{
  "n_layer": 14,
  "d_model": 192,
  "n_head": 3,
  "n_kv_head": 1,
  "head_dim": 64,
  "d_mlp": 512,
  "vocab_size": 17590,
  "activation": "swiglu",
  "norm": "rmsnorm",
  "norm_place": "pre",
  "norm_eps": 1e-05,
  "positions": "rope",
  "rope_base": 10000.0,
  "rope_fraction": 0.25,
  "qk_norm": false,
  "attn_scale": 0.125,
  "bias": "none",
  "tie_embeddings": false,
  "parallel_block": false,
  "init": "uniform",
  "init_std_qkv": 0.0351,
  "init_std_o": 0.0,
  "init_std_up": 0.0351,
  "init_std_down": 0.0,
  "optimizer": "soap_variant",
  "lr": 0.00717,
  "beta1": 0.95,
  "beta2": 0.95,
  "weight_decay": 0.051,
  "lr_head": 0.00891,
  "grad_clip": 1.0,
  "warmup_steps": 200,
  "schedule": "wsd",
  "decay_fraction": 0.818,
  "decay_shape": "linear",
  "final_lr_fraction": 0.1,
  "batch_tokens": 65536,
  "seq_len": 1024,
  "doc_mask": true,
  "z_loss": 1e-05,
  "train_tokens": 144900000,
  "steps": 2211,
  "dataset": "wikipedia_en"
}
Each number is 128 + 32 x the weight over its row's rms, rounded and kept within 0 to 255. Layers, rows and columns count from 0. Numbers have three digits each. The size before them is the row's rms in percent of the matrix's.

# layer 9 MLP gate, 512x192, rms 0.155, rows 300-348, columns 0-95
094:198107157132126151110067096197093062126157150090102162153122156163172088166124104073188141151061138143153145100206155134116137119129127080124100098118085129161113131081092135091080180140169141152127152057117160157103117147139113133082113109103120055131145161113122112083100100093118083133
094:122147129090149155160105147100140135128160102132193131145079097121081142137119208074094154082140129164147088121133075103133127107103116167127132117162230193201176119135189130105134124099071160079128150145154117130151109218126100127121145168120108160141128107122125134174108134106143152172
096:115192097132171155137074059115133161084138112166135128146158125137154166190146129179195127130150092122161052145131102195170125070117150083152104138114179086089138130133077080158121150175087086120134202143202107092141142147153131178112098093165121128119132157105123144130158148135136143112
092:063094177112039125148162115129137084094070107157134171110089115131068112162168138134162127109083144147118164083109137154153121070119127092129118149129159074111150162132138097139117137111183156111111130094103117184063143213149139139129116098153126168063170102119145090158146158116232205128
092:071154094160117188138086129127173227147071088147107154126054122076069117104172154125108167079181091135195132114145151107128110107129084130101152118114134143087129143103114146127126157155118060112120144118019152109139116169108138105125152119126097115147138078157067167099167123130083102097
093:073153150101121117098134152107163065105090147133124076107116076139138117131133146067132119080120125130126164152148110063128181141117073047142153125181147118117081110095155129176072078124105120190129172092181071118141173175107116110098110150149145091077142133126082173119161132145202144163
098:095136128150145092108147117089097089163106147155091212138151094171183163110130151163103154139144109097171134158134148112135134136096155145113128128075155173141095190115108155104165104206143091084075160165069139101107117064145119081094131147161210107115118143121180116119086097088129141103
110:114130149113198153157178129121108136096137098119095047152083164081188099145184161156121117158117210135131101130099117112154179144063131130168139106149086130171141180136132126096155192156138117136027130121102097093178121138056128047066079121128123152095078147104169141138124149151127147072
095:111146100102128118110093102132099125107084132137086165143079173152119147114143128133150115121129081147108098108157070088177166064100144136143110094144116091123077169133126182114135138130145168181107127195171107099122174120143116076111150104149143169129124179114144191153124179079232167135
102:196152118076107144152091072119166123064109150201168136105180110067095203135164133173157167157112173122173089109094143088104117137167169134093143104142142091130109099126118156117090164097065131157149131082166111074136164103150109095159170143132165110097126126157062160108148167176157100141
107:126116084135073186189155158071146128108086171093115173118142155118097106101138148113164124083155130081146178114191117171154117148090105191110156138135113090145072173130134121172153156119117172136107173148142117144084100170116090161128076160122102153118095107086137123129134108123147164074
107:151100127217078135175125134132108144157072104156159117134149179081091070098100145097084124103082106152086064061203169146101175152104110112094153139086109151152110140024124137150128098126105093110120113094156132125154100077100133168160082140181132205158075100127122127104084163156130110147
091:103205089173127159097151074107169178100103146115146136067132111136130095129127144127123122138043144130173125172119124138136165129193139172068152125090160111165116150101108105093142154157141146199135112177142135090116077115111076139156189156140104153084142087173095120117162149124080124146
108:164119103173170128090117073099179067131075139173133087144120115127142130151112138158113130071018119105088177158166103095071127137110086163105142139133143132163085117140080140134145108125108097144107132092130127112130111104133072135139138111122130142122092103123141136114134135097152168074
085:150124136168094098208129125181137094162186102113149117091085105154143152138139098131138114044130149113129093140125113114180127063112155154139135105136192166161147133114108176089113118097139156120122128155157068129184110085134119129073094092125061140109078145070136117155124127085181102125
098:149118157164147113165113093200128171118157092104115091145106150148141124104094162148097115115115126079165107137160070112095173147094125099131143138081124175176100063119093142090151170147167180098138171159119108165134113145129071111081172132059166166112178161108162134143152134096141153118
103:145088111106196137124163131131132177155154109151131153090120096079127081155083154093137128165089170115096160061118123111144131121108119086103128115133126093104111132130123116156170115098124181153148178159172102143138099074137146113117192091169156149114064166179112128124091122112121102115
105:136136075105140109106155100157106131105155131132101140157120175083123107105156171129147126106167116094170138126125128145081139199068134168071122138151097121150102112149097111142146174190127084114099147144118070101103124107087079146179159068136120142129071132119061160057109104148135138138
094:171084156102146135162077095147127073132108161137094118144128156187111130120134092101132118140139112127184147123115180129176156114146142154136140167071100192119131115106071125126125080117136131092169190088130179051137114107087146096190150085125114092088107164131115136075096108109164190117
102:114122138173170136137145115152183186114137179098108118107083112174107123094163114117111187073109077179093095107163160079162171137121132092135127178156115119152147121128124122178142117164158153064139107134114097128156113077108168146222157135099153096104114108123085228079098168088133143198
104:162155125164107167108126174114160164146132098123173186135093121099125201140109132140102132099118136121095145138167107109107156126149185164164156136165131140094115188131151108123152089134157118106066169107101183182151082053138121087164151128152094117124115141157092115144200106077078125213
099:119150101082145168109096159158132128113085021131070079130136135099147124155133189092122120125086132137161133130087118135164106125077127148151138097148111118141073108086114110150162079073174107138176095085153145123122077141124087138148140099194116148102108132144089129071085204078126166118
102:146096159078090094111112079075179169100087146117157148057088086108145168175098153122095114116148119144141151099178132156088127125210105177114129140185094118103064154182135096102125162090103103157086119113173124202112113154093155107154092131117139156097102098188167130137147094163059126130
099:165160149105102103150104131071164111122144073170124168117084163169071099156120104114141109105081116072109127174126093106161113129109125175135162110084094081179079082113147127164135116154090165101097122087136184059125107141123121170122159147172153118113103117107165134097120153107139115148
098:112091159127115124140105115070169107103134150131107094127142176137127218099117138142147142099111108162115090134129108103140124110128156175117081115152104108029129209143090141190034088155144050102132162150074095113142172093180119143103171146114119125150150081160062140109088128151138155154
099:175131147134134134111148115140151147149185096125170146124127174109117162101155150144134068118118147155144085123154065123099124174052131147102149094121164121142163136082120112129176061130120116119094114118108206159166092114134086161112175125115107169121154137115115069133074109101107124107
101:143088105165120150127109060175146162146023168132146097177147190136117064150142119088092164100196165070166116076178102147139120157140111080175145122103151167120131089144130150133138062106126039155165122141146134090166166158124148147168168147137150160086141135131149096136113137098170122116
101:170123156043165158079086127137150163131136160063173135112072140166085139127074153137178176120134123144065081156172104159058150144135098137164129199112170132159119128151136074094123167172090115137107118220140095168155134098129116143074154124139136111154150161151132058097114125119141149074
100:071152129110094084070143115167145141147115093117175096211138094144145145181174118122142092076149145194153118134168137142132176138107155148148146189089164164198130171078133124129146099066161155171142121131121104139079112132114121102157165100141132121108106115115078129098208097122183126196
107:101089133091079090153129138125123168092135152083125109131114211070075142127101129182119079187134083170114100107119101081148147178102064173154146166076187117120098115148121194155179157124138124083082127147181173095165172079090093147147148146109190172150113096092130129095094144138173168070
108:162146135137099078109083056140161092134117112161097178054166132119079123058120123071101138117095142090105118189133156159090094124077114128099149182082106125164121200055061101125084118164096067124089124090114136138135072120099127117132064132143155058138155117144104077088076128148153169093
092:075121102119076166056132162117122099106102162153120173159121125121099104147115085109100128127094126117127135130132117059147179178070092175145102091085174152183119094135130090176122160125139078172096109129159128093161142110149115117084119115119104163120151166145063151133127112149151116176
090:168065127125107178107139139154172119157221114072147064098106114147094101038101094153158108171160146142095079084120152060060208205108121153084111109142086176068116143172108164131168125095086099095104165102129176155140155120097125170159126181132135140136114070119135139127133176134162183102
108:144106118127183131146191097183121204089135150154125121108118132085111103098160146146063120126097147159094157118174131147171129093114084121112084197141108124182139123084123097134156180188152190138108127138114148120094123133064107084097121062146111109129095139079136142086159195191120111065
099:167131100142108120110142082133106152098129124134143142124140131109110120149182156143112097137129073144103116097114109058155164171186075109118212139139190138207141132136117157101152141159115167184068091103140117147147139157124112119188188152148140144173118143124101123082145124139099155160
119:153182148165141118149117108057161124117113089159116159161120146140105111155137146091150080171100095153134107108137061155122134083102099139098066136123157099145148119110125131138132171185085126087131166102106123154041195111106152157102156086142115143118100158126079105103167091193183129113
100:104071089092133107100132075153114118115162178182081140224143169102149143132118156062111109144184156119129152173131153107141129133130090144181153112108162134135113091112106177108192147150135105144157197158152152145204166143107114048155150124142220092069099150155130110097132159152090157114
103:164110133113219141119118127174194162053150164120113128100142104157108130101108172134085103125112137072132107129090089077147138122152123120101113087192196118182070077090233112181140090104098155099080120146133167171156110137124120144113187153137095145117091089156152150104138130124118146133
100:161124087182180111173067109129135178162153068086100129183130108179081151129141167131081092098117189127020178124138196161149107131100165124116093166108121162136111084096097165111065148164105084085128131120116072063170110112070139124159108145113115190147121143198136149128143126122109150125
100:108166080143136102108149149093092147178056109148097118099144108136077085127068140137134147187173065126146094165105148167073088176157097133121121118087105131173115074144123111083135103111160051130136153141139124150127096135094097094116063182143106098106066065109153134131114083123110137145
092:110159172161160150196093146056123130102134146144102131179100106145108095108127096142101082076100153120102087130090118117153041126116139126134101133152152094199151081092180132109106120164123146100105158076098157124112073155156089165073126164120092132130077116161161094114084124108096050167
096:179118113091088128168128128135112125139132149113125131143115103105061152154132196101152102144077075142109112101127145092151106116143156169123159102172101125090144059129114194124169128090155174108117136129172098115142186075152149136124079076124156077120123082104205145152199136121136114117
099:170135139122084158162061158147162160121162110126078108152145117124097078093140135101121114128109089075151117145126117173170124177136134119171137113101121173152095126042171131143119119099101194174141121138127130098142138124110140138133113100117111132070091123156113167054053117122129221154
099:123128214125097115134084130115105127119072078138089104139106131135154155133098135104120142121064113126118073119133131156109148155179159169149090091141129063098095109167150102165144057152173110123177138065135144128106172111113108112152149104127094079116146129086133118193177110185205119124
100:088111130079112182097095113103171110125089127170131112075132125112095132158164168152145144113129102157141166102108182042116144141096123134130093148155165148089199095114163174126159142089164125129129081146167091114128133115138092103137148149091137136119080057108093114167124159158122123114
109:079091154137113104147124127088163130177152132149123116080150120182142079158093195192158112104149101116197187094111135077170132149125159076106184134118103096104113171167104158114130067144110080119174112131144127135116151080070199176161167104140138191109062095089079111154153133150099154133
112:058125118168134127122148111093156149110166076090157136124145090164184183140116173089108164103090045105123079102133065119098086080127174134116175091186110122141137094108105107143097096153175136101075121133142134099099133148148103132147227074173162155126122157171116126136169169134092173121
092:102166098058107164105169094155139109082177114147192134145131137142197178140132109122174147026071113154102107129092120125131153162155172129074114097115109129109049116132150075098130126132165123136129181078148105124174116195094095107097110113137093124086161108161126138136131141131121151086
105:090163096142113152124120132103053159090113193101095124152127119134105124166111134088104130100132110151114156020157126127185152120121137124144103118178134123126135108184114118103106153192111103145145157193095121156163144108109142118159119087192088115132132107158127085159084100131099152153
# layer 9 MLP up, 512x192, rms 0.16, rows 300-347, columns 0-95
095:135098149161132130062152093125094131134145117141110099143156089099204067176155091090078129114106092108109115138149145143102160113136205101088081131102188134146057105100117154132181100134106080178082121135099162156122128122191164157091131146103074098114123165097122100141170122159133126130
091:149158182124175147164089131157155164129087089032137128103107143178095151161095106135159178138145088188147100149112121132115139171148082089057103129051124073130135183165129159176165191133121136111132064138123112122095143115094139115091163084121141099175073161093111139131162139103098127010
093:127094125144151125189132187117118088155177097102095126097126104117076100060050178054088130113155140110112179143099112106148077173095189159126137135209091081138142142140152143139130105095112107134139084149114129175094138115114076158170184126166123117173111084121107071095060108116082128184
095:109129147135124182068153114119127144131154126159064161178132133086084161181132109117175192083150163189092133132137158137100130144062138139151118085088094127078168085165125147162154103153137095110108179092116107089156164086101078122152122110133114095095089162135189156124123152117104185074
095:112170130138083132091141096064114108103102102140189106116109123161112161111096102161153151169198137150176166157205111100137097185116181152166140122094149108115144137078112193140137166130105124094090081140161081134153101172117092099162126188141163138161126046057105154108165141153101157121
101:144099062082206125139148138125130183166164159082085154132139157126181090131140127107134179119101113182147083150094119135099078084146084116141113125160194178143096120141175113148159128130107168205206131149116150094059062119140144119170131133122125135151187165124125125146092094104132149120
102:124134092170070114077192145103199075130174150134157133198105184106098091133110110102154069096141146142118151110134161072123149144134103129168163080116125072161060164140160112124120044158149150081061071113129120103096086061061140152095153156124157188165161117113161139108115150120123146110
113:095164158140119129119161154120126147094165076103070116129160147141063156174119130147093094132092132113126148144107082100145123136097084114209129131136087047147126157078154115135113121137201168138136107096142136079160111127145093115100026123118147132139139078097113080117076097147052124093
096:140122152202130191115153105137150098145142214111109041160138169124128089188142091125172084161147125106175107169113189118083105056150089067119124189148096137137107128162119162097170115155154124171169170090118106110122093150162120106104145089112187177148116111175120125133137157116170113093
108:094133118057079121087118139150067145144154131075132124166043129144138094168147143111096155149086151106143117146172164125130148179056064152147109112140154143097128094050137188138140132111100107065146161129083106133112052144134107104165138077110094092122126085125202153156189151122122068145
111:111073149062158088136114085161162088139216146139160133140148103097119132140119107175165126131117130095098104086103159076106128188165099039147113141140119117095107160107103141102139105216163152132158167122120158105167115088120152131137181114117124127155139198115091159127148170135058171125
106:093162126189153079145099170138127107119131121109082140093143106102163137128066144146080160132092130127108100114150150081153114157109115082107113074104090171169152081045167143108124174090118176166151137128105122109134145077081163154200109181131105142136171144115092180136156119120150157145
097:161170078146154131130101081176177148163089142068106181074094158068128147113170121180080132063132186151144182164132165125089102164143127159161152117118105183156116115136124187069103151165134117187141212154160135139099125126138133192103170122133112138098160121216147083072138126151141151150
103:077123134127084140161174176154091170096134140124088103110130139120141073156212123097160141159176156108165161075152175131136053144120132144093115049129116118112098102129138132094091111111181132129138096169130111203145110164113129146119103105089153104119154116124146122145133113151120193165
088:134154201176118145092213132166177118126130140103118119135128173156120124101084138103114159170073137161121083111066118158100121180101118058087150161049132112174109116175113071168160174147136177110167128121143131130077090151135122067145167179123169091117164116165089128116151147114067108151
100:097132111067110162121117098103096103204115123093080107129145063124168112071111163130094133048126061069094172130150122169153171176172126120182160143163138130119118051164114188130143144142131164119131109195088090093109140103104142105098137082127096115092109148129105162115121154135126159113
092:168098105050121103115145137141161146081094143117142104148153063138105129161101089095151142055180170166102199111141140157176150157107146194093147093157153135087152185125138101163120131092083156115096157183142132108159109191162132073176087164157120112150104149134174169046124152141148080147
102:163125154153134130138121185163050125137153156134125135150120199167172066160083152114137126141118173133121117067139144146128148127100102109163108089080112108106093109090159159133167106099088193067158090173087156174104102109111136184134100106120111127083193148124098148155111088124104105126
099:134105132148150180105104071166096115206143149142045086173087107090136138078167129078202148095147171065121090100135170152078118108160149074127167103132153167143080121074099150118138096109148124178117088086103115134141185146117119112171161146163146143109132176127142179069148193132085118125
103:122193101108047133143177145120174161107126101160053181123131100060138149141147141122129090083151148151120087138111127150143180078140156161082149088130178072105139156063112130082143139094170127134118128181165118131069152144065047131115120100175165173077134085109080084098138127072151089107
109:148196117117187152133148179122122083131130107040100181116139122103151160136109179090102113110090189121143141113168130144119162133136133165164183166117156163106133147060167112123096135100126169138114103169108117159137135094200108147156192083110142145106077173187199157118148137046085043136
097:081121138092088094117182117170135147125122143159157148125143146106111080112142155137124108195121211102107133106158112113103126139089171142110108134071122186071072076121091102143151093187069127097132119112076090197174136168165070098135152148138169111150111113142070147134196145044166177124
089:101100114214139146129120144109112078143133091123095117109112159110127090126156095131146152081094094119112101179125085081162113134081123085100136100050125185139215126060112118157127122145185137091126152126093109114166155114185100088142164074110113113173127147101098158206069176117157147135
095:088127132147179147130126091042135165068125135103115136111190191112111127156140091142124091124114153168160133161182143165136123045133133166149099148074138133149171150065172096159071078115071154117090147089155127113132114094154115106152138147136115130076157140141107072131170071115078141184
101:115101117171165170151100101067182129137170102102137139104181167086083104143128143159124148178144091091072106118179112143074111128151116151173129141134121109069124202069092111114104114132139101109082162186138125122105144151169105166147167108141105089136113097108072129091100126131107135159
102:087126136141195091154173094092120129065115165160100150110096146130143106103083108126091141082151091084109170109095101138092177166131095125161164130112126132132198086200151067058109134093184115096096160140103074096201188120136167108199157122150154113123138140178121139127140121123115129130
107:135148133114158116119107152193099145044154148120121098095123113075104142103204163139107050097067134133113177099133088166119139175171145158058145106137112156159172107093114126117157101143119145158118122124190159145133116123152137133129122189154098117062085130134104084117161140082064143124
106:068146132086099129125084164141154083157127131165111150118139167182135116148103096083073121189174153134151078127097119113116170149162083169143118184114110096159152172087107098097118160133158080089117133111142119125114186070116109110102135145159069115108150105125120173175136100145158084131
103:150162185136114118133139153157065054114094119094165155092146168089117049093153134143137159135180176082125047198173107152120127122139103095091051083077155165136173167124083133133136088132110085147159136171135087109138140117153122164114149151172097148120109139179133127191162164114136144151
106:152158055129119135137145095079108180091168106057142129104135089102132144186166106132146114100131121143138165098117139142231161094123125082203103132109175143102115123180110126114149178111159077176162133142147121120110138132111093100174078126153126130096182098109121135150140074172193157080
106:079124136149125142173157194165171163145168142129089098180131151181134097108097111100169117137133081156083169100064120165127140151076090107115151109110149100092130122140180163115124183097153120094144133198152144157134122070082073163153180065149127144080121066117139062116145095135154112209
097:085151152124176173165136096110107133145111198114129166171153129113083138126116120121099115094102203098182164144155135128143131092078161150162096141136131071091132135150134152164183140166131123201178070085090098154077147134095090173113092126119108085146108124107170140112119105098146137071
094:149104127166124180146102108119111140207106125136112062148099182066117101038111108144165189094092112106149099074122106164133162139119073135089138053122135138118137085161121158150098126078094121113085112062156150087128060088156134076106166115122127124136131068133161152108157143138140162125
106:167119123078105165071109079106132119123186102162140112130072164066138124139093157128098079085179134132123115147137165151137071111198137080150105142089125146152123118125071140104112142111136094166156126132113115090060111111095135174160121113080092175155089163120124207146183194148144146094
095:178132120099196175157126159149137174129159087163132130116145123115164139064119157147082158078128164106121123092115126193137127136123118125108121153149086096121190184098194156067152080136180129047167124084103204106147114149134114137152090127091175163119138139166107106180109113068162136112
108:140164106110143151081137108135093122115126099102114099156125111136065148170130128058121091141171120101127060156184148144164125088155105048104184105110148174139107150136117104110098061124207137165118143149190094093129122110147087151128091078175102118186123149106095084080147159139136124126
108:145169201179138127212102144101160138107120143135095163053120063149141114151088071160165111103095112134165198167175137142090077133103097118120140110134072146143144167111124088187109057119170109150126120098135093131093159090146155140074162135125086182186130060116048155104130109125211106109
106:141103120118154107081124079100178138105046103156082095135112136139089165047169103074160150110142133130139113126149164165154139169140135169078126132140155168105159061137104158132108147158139140127105162108193147145131124092082101144100137142089076142151120161102118153089097151142142121145
103:134109128170094115202217128069100110119125144153074107070067173123127106164169063151106175114113151120097104168120080110123130062138150148131123129137152110104138147146152104113164043119056089118155156082080157163142107153154138113044161133180101171112138162184080130138101064143136094176
097:083139144142096125167100180131168172064134155158188136131077115141149091087148113111114131152139141090125125120137122165179152135090190136151128131162126102173150136203109113183147105152119149120089116085136071174142142113139163122155161105157101155135137174114155112115118135138112055124
098:107113151117089102118117067120127124115132137086144116158144105095127161120131155134129135084095070121071179108072159162144102139111179128125134180055163150116159120196120131127103130080122133129181102134143109117140087088131101131151127159149198120099130097100113122145073173115125169168
095:105107131087111051132132153074097128150160128145192091138138137117050096169150107113148163165129118127163149111157135121170135141128182135079104118115163120108178084073113095131120130129131063161136135089176187146118143076089087105084204148070078146119148104122127157184128145108122141119
101:158073076082105124108164185191182168115156111132177079131116125091145135174113160102172136146118133149179151106132093140125115114088130065127134099117158122129088092126198085081060143154140176141125099103157132156141081094108097107133108144129127108144167058082103080079157133145123136141
096:135179161116073117149129065124131126158103122111150146175129129117126112107151151184106127146102096071092094104105116101146103107081100126111166127096142144122104163176166094145109064139137170121164152092075117092143109091121118172178117152185101149129175072158097097100058117078123148151
092:164107133120122162157131086114152077124127118114147028113127191098117126122200126088155159118126111129163090074173138098135137182157153140168066113129131130132157134121165113153105185064132129134144112129153124149132095143145153118159196127068140185153145116059073157143155106200147118151
107:107140113078087155147161105157107127123101141125124134098155058160100113110081101108080184161090145158154109067129093143156093172091162079131150122166131118169131146115136140141155156072141070146136107076159143122147184123066167183070154091132186109109112146189127130088163132158144082156
109:173140098092143201146155144129116150051139066128178124071105123115109132119166134087146073079135076092085162108149172127120089086164193080096172113164122162169153111143127147077070162128164173141159107089149131107141080146134187155139109141211144111149074156113184134118111140138118160158
090:112143143089137131164179186120102151120164123134078114096110083098129114123232139165122107143195141130151107138145113126200132229079088170132118118155181084142154149159119131079126096072116140145123122135126109136077110096114138120125168148099170198143110150100085116154136175146101145115
# layer 9 MLP down (transposed), 512x192, rms 0.155, rows 300-347, columns 0-95
099:089120138150146119090160108077147105105150098167098099143159133136105114078108148148150164121179126134088098073067113153144143088127155104103147164147092102125171176144131131155116112087079162123164144157124092160147090118133026132145140141143038165142130120152121186166176154124185157146
099:117124137150154110142142112108085121129144094119158074090129189141118118121069133164057143129064211130163115148173101114081195163196115113103144158145128146114092172172124129159134133118145148110110145187083105127101108117047128091101126153067100139148105122076131115118112154143120168110
106:123160144078058142093126061131140143108118127127166198101105086131135121115105163173171161178122124091112164128156122155151125132205170140162144135156138090165130170165144081146169082082065113162105155122128102125127160162116137176143145155149116129140143191108115143194117108104105133171
087:167137118135051101147092172108089095070098144175124111117127150121158116091104192042144139159106178122169108053156123166145156163120085132077108141117115192150090099142154128138099120153128179121128082130139075077133101088166108145128119158117128151123124089060121156121158158161147086118
096:147125201137143160098143080140111100108173122132123069092135180108145144109109143136138119078080166158104140138139131140168116198131162105105140126181158129176128146101111145114173125078102065143196127132158124090144149216104120130083120124165080131216119099047130154128156132124096144069
101:122106143159193099079092099148114179093152173083154083086149124092125116051090159105110115132128168129187126059158103163198138165100140160092135047088145166096070124107139134175148126115160105101170203157113130140160156139139148141104061172122163161154141156113105178113146142179158138169
098:132140132140152094108122124149062098146114168156119138116118118114144106141095179173105119071112152152139114222197179133171128098150150165146127116141176140086115211151059054126124169045096103096115116177127123083145121151138119124058111163121137143065126139119089126124141173150104103134
107:128161111113158150146101161134115097099139162198053124174123151082129136116158111100158156134129195147152146106106128139146149119085063165110067125130100129090135124122111136142122126143141124109158110089046121099130098103110084077152140104087099144128157128116122124139134128158069151085
096:164121118160092120107136153145189139115116125104085088146096157100091125155200104172128062140133155139169101142104100126047100172192112121127132148155113139103115133116141143145151140119206159144105051162120104105178031133181111130141068133129155122086112116063166133079175109105107114161
100:096093155099121124131102131126142198174134075123110111165090097137115166154112144085125135177180106134122139111142093164167109128157139091150124157140160087102154167078098110134128109096083119092160155115178128085147167107161148102095118126092084165145148084144136141124130108142137092114
116:059118138118070101062122111151170170123174148110129141144141089134085103142091108167164113127126184101104124087184123098110120115161083123096079108163095124094132171128091163142088128106173116133125170114164164135141141152139169119134140163140174133151142171167099120098095171135111139156
094:100138123192038153136151125131113035145082164120108165142135169194078070131194091156162149089093132100079139116083113116130119114144148119135102188105124172111154144099129142147102116086143141129155111132101131130111151151144125130138104129174074157086166114141124123138128102094153154125
102:164157105151096118151132103181094000125125096152117115123111134088116125164180110125128111070113130132114115127135099119113093162173145190156093087107119171099139129147127118143126108137109137132105152149138164100095184088148145121170147062153141112137175118160124148116202138103156158125
104:184091109047243011118158146143105199135129161087128100086139062106140173087126171135183129115157134161156081171165127098138161135179094151144164109095097112207102161120129056106143141093137138067171078130132127124123141148126145088125087106101151173071142157124107114129103112149137125122
091:124144095121104047055117163104144146131013164111144133148124125132108141108144165144141086102094160137088147172173098176183138063117088131152169183115169165121128092145156094135152087134125102116120142133104091142165178133104134124097142059143082123153094175090124117209160112181113147103
097:132149182140204163163102118146141100106121108150126146144097126114153124161163122073127108196157127167044149105120120074177112082107157147181167070079181105112165137105159142069136145093148101145106157104113175125134148145142110129105134132109098087141119157139125078145102100110164117086
096:227124113093148071103177106116136164121116132040124105104117146112169108136079107146070122145152133122109124077119113060142095171141130099129105129150143119133079150155109111184110177131069151149150134216146140083170136175139111126145174141164123078152066162049121103096108183072135118111
098:135116114148157175051093126140171093135119160138048102119143076173067119213121171114133130109130177143063126105069135144156147136192118136109160133139148131129111145128117126108108064143140158139162117149133196211127156152130129041123150167108108122117169130135089172060167155196137117076
103:123090121136138059082127104127128138216081146161152121137141147094082119134102095081146086114089185130114067191113165075130162139109133139150121142137168143200055094070148136142202068093144142154129113142168127212167084089094149089085133163108124163113126124149132124115139113139122129172
102:117167115161072106106152133093146121135150110096058133169079177126140055146132186200097140128130137123178174116112150083100126127171093130178136132111150119134131092121104139144088093155107138153134132158147110123128091107166136090174148150077069156141168130127067143119146177089157027144
090:081086100155079161152091159144190115140080167077128140129134094067129132133158096135133106197095134151183097157156159123162094144094144106084127034089105135143174130081166105092103124205098153134130160111116117061170095140118168120126145107126181109149138117167116125126081096167183087173
102:139205056101023162135133114120091091119124129125161114114093164148092091075104175117080136166148125097147169109117115096094156180145128130146135168122117213100088186101111098181152191175093124158105133121146155083163088116149116117122091056106126116101081119068147162126169114098108155099
106:037114116150082137149073096120135154135131195117118165120135087183127139154209140112158142157069130123163160144199129053081153085124112112144151128172157146115116138088159143122097175143139172173109106068098153133177112179148151126142123122154127104100107126165092137147164174157214138149
100:172169126099108120107149081127171096168155168103150149114108199060064124157099148166120118123100134091142139126103088145145167132094119129136123169115139117155161136170089088145157110086111144182183148127165129052134150163087122162051192131140077193139099145116100092093114112162145102108
097:148130122082113086111167091129176189151126139186096129092098136129122092083140147195150109117087207090088063162183103122162110110163156113117104118110108126080099164134122093157075107080095103101102164156079089106103134147169086120102070127154164158171092142178119124107084081161123143153
094:131105124139177149130131148152043209123160129120141146175119131125096116176129103131130087146140132072105101114161090184128100151132108164065108133094153101121163119114146159165152131177108088094136160087165207107155142088108127135144124126046108148139187073082105145057105094129113143096
111:112143130119211106160156162130077122143156087078204151140141139113177138127096176225104117123116111123126114177171129147048093127090139103087134135142111128116143103106173158063142170136135118128109090089140201086131114063117149128140097082127165191117161184135108080062145177135147085136
096:162061128139227195078096123085107133102111117114151158172143146160117095095083173119125174123127140115159172114169099198195123151109117098150142125107165172174062123115125124128085072114114110146107173122111158175175146166111193107127106145090130143105109090175107197135196155152131107135
109:166131172082121113112082173115099123125066075145136131116136109163097143163125201184139165149163129082094166081163132152184112073152090156124133129123124119117160158163091153116124131096116135143197087131196085126125146147184064170081123187114126142197105120100165100114158198142100138126
101:083174115132000181116112167096130162116141165102130106162072138125087121097132116135105117148077139113116143098126100132134166168125084140106132111121135154125123105133127189161174110091117105119116134144114175127088155187118128173139178145076133171130193076152139188119129108099091124114
094:123094176140109116140097116117088095137136153055136166132126128150146143097085198108139100130230173172101138160137113115125139150134091168084094132067127151142102115130156150120106158159106108061140098127115103119131150141141167151094163118139181113103144176199158131126106139121149111135
090:145135110164197140180136155142129139155138118162093108108094135110165117060103172082155132070117084143130167082144082133125118133146152119125128130113131078117154139139159098114049084095124102120094131142112167117143098095146089090124056104115144166091099096102148152168084119115082131120
092:112078129109099144144110114110168179073106084145156162135181108157134170155154124126201155112130126162116093175176140161171136101094165140146151133136144078107110151140097116143096166146115134072112137132091136149131220177091124127155146134100142185147108129123141141090090109138098079120
103:218105126114075043075137152086160108107122099118187117170142079139104126104127160055123089122163159183127135172130150111115085133129144163045112097095168130112139159130146093102136163173144163141106093094145169134068086134135169146128115129168077110196133128140111140150143136143134126162
097:148081137158236158149144073132123148123121093121143114131099158143174143091102133122098152124125190121144130144151143127131102164060160064144084156164142087127080135162141162135105099086146141119124127091070163100148156147193143131125107096116114100127097112087150141127065169151116126091
110:070099076069096064122113069091187046195120148120153156110152137123180124077108164088140149088097194094144104115155133115042099130110176099127102104119122149099176109154160123101107180123098149151119231108153128082177104131069172080143167121152145186156119188110129133109079131187130063122
110:135090127137122142102116132172177088133081161115156160131058068139134044131191062077114166124145076118126151185110193123142083163188120126093142102084120149159140135157111120134120104101129137185183122119122094163107069092119084164136093104111178150140099079093139114193080167144135137088
094:135098073139214119115114078173148159137131075130126126117197085138106121192106146128078120109177142090104142135165156091107097118153110139182092133046135111151117076116179154115129124173129105103101099153103149088165129129139139145163164203131155119149174105113161123159144116139067114148
099:144200114129092125130139178169064198146113166125180111092156095114204124106122120142125155168105099109104100153104145077157134152106120090188110147177148179124155166146163155142115125079131190200102090143141119103145148068110172076097110154154148126117130126136132159132117090084132078131
101:025221133132133178179158126175092146130094061154116088123146138163116114147076103099106085160059139161169152157130101104157171123171169124110142138172110086141114096117105102147119143097142161144082126133156095119103079118098133124099117200156109124146070139106148071217158125144119119111
098:026144123110140064119115139148103088122095130124187144131114123134145087110100110081121092084072085106104117169099099191125079123132080153137122159105107130148134146118117176171126149143157142125140100097120109034119146137142124142127102105201162194159139109128097163078186123150086143057
094:116136105134110091141089169165141149126106171100193167164108085112191091195155146051130101128128124084151154051106145130125135100112073151145085101125108110063121159083078114157200163091105100137129114144083147099114138125105142146153133119069051137122115151142129185141160081133102159151
096:094133082146086058144071132165148071092140112107159155125140149159156189126090174127106116127071107126131093132120133160138106197191111103123115130108072156066135186170165108119100140139128104170147181151129086156062126170104113177145094184155167161158084151098148079158087141103072086098
096:141149130156110095093107086150126113139132154147091162149128150172132123187188130151113149095096121103094164148153132169146097134127096163189201134191115159089142128154171103101093104135109143183154166135117083134140113110138183120162129125117108053153181107148115122180144119127093087155
098:161093158088123145138143091164147086114078130161082155096122138110128117151153160163113098041164147122071119125085167138077100146109144111083106126105112094157135141126146098130151145057159095105146140130160086082131153130119133125145120121042162139054187080113129190152104155057118141119
103:036152090144111160106172158103103153123148203155134084187132139140108131106129108122061143081106153109152103150085087132162124088059145118114148035134113081115162110136150147083135163124173113124200118114087144112158101173074128154100169144120180075111081125131141121099165123106113128104
100:184068127119078125086114155129097185149083123111152104115169076131123106195122084138136123160130166112080154078125171122163207095138069108145108161146120151138148094151106065122144112120164142132179111168141161129128148157140123079148091136131122138157164065111126124139124138140148171080
089:146145097144160098169165072121084090061096092128116157123108094094131138193124125155204068090090180162105159087093107161170081100112112129146128104137117160093118098190118153132133185137147096087099157130090136186126194123117172164167155131112137124131089165130093084178093128161085128153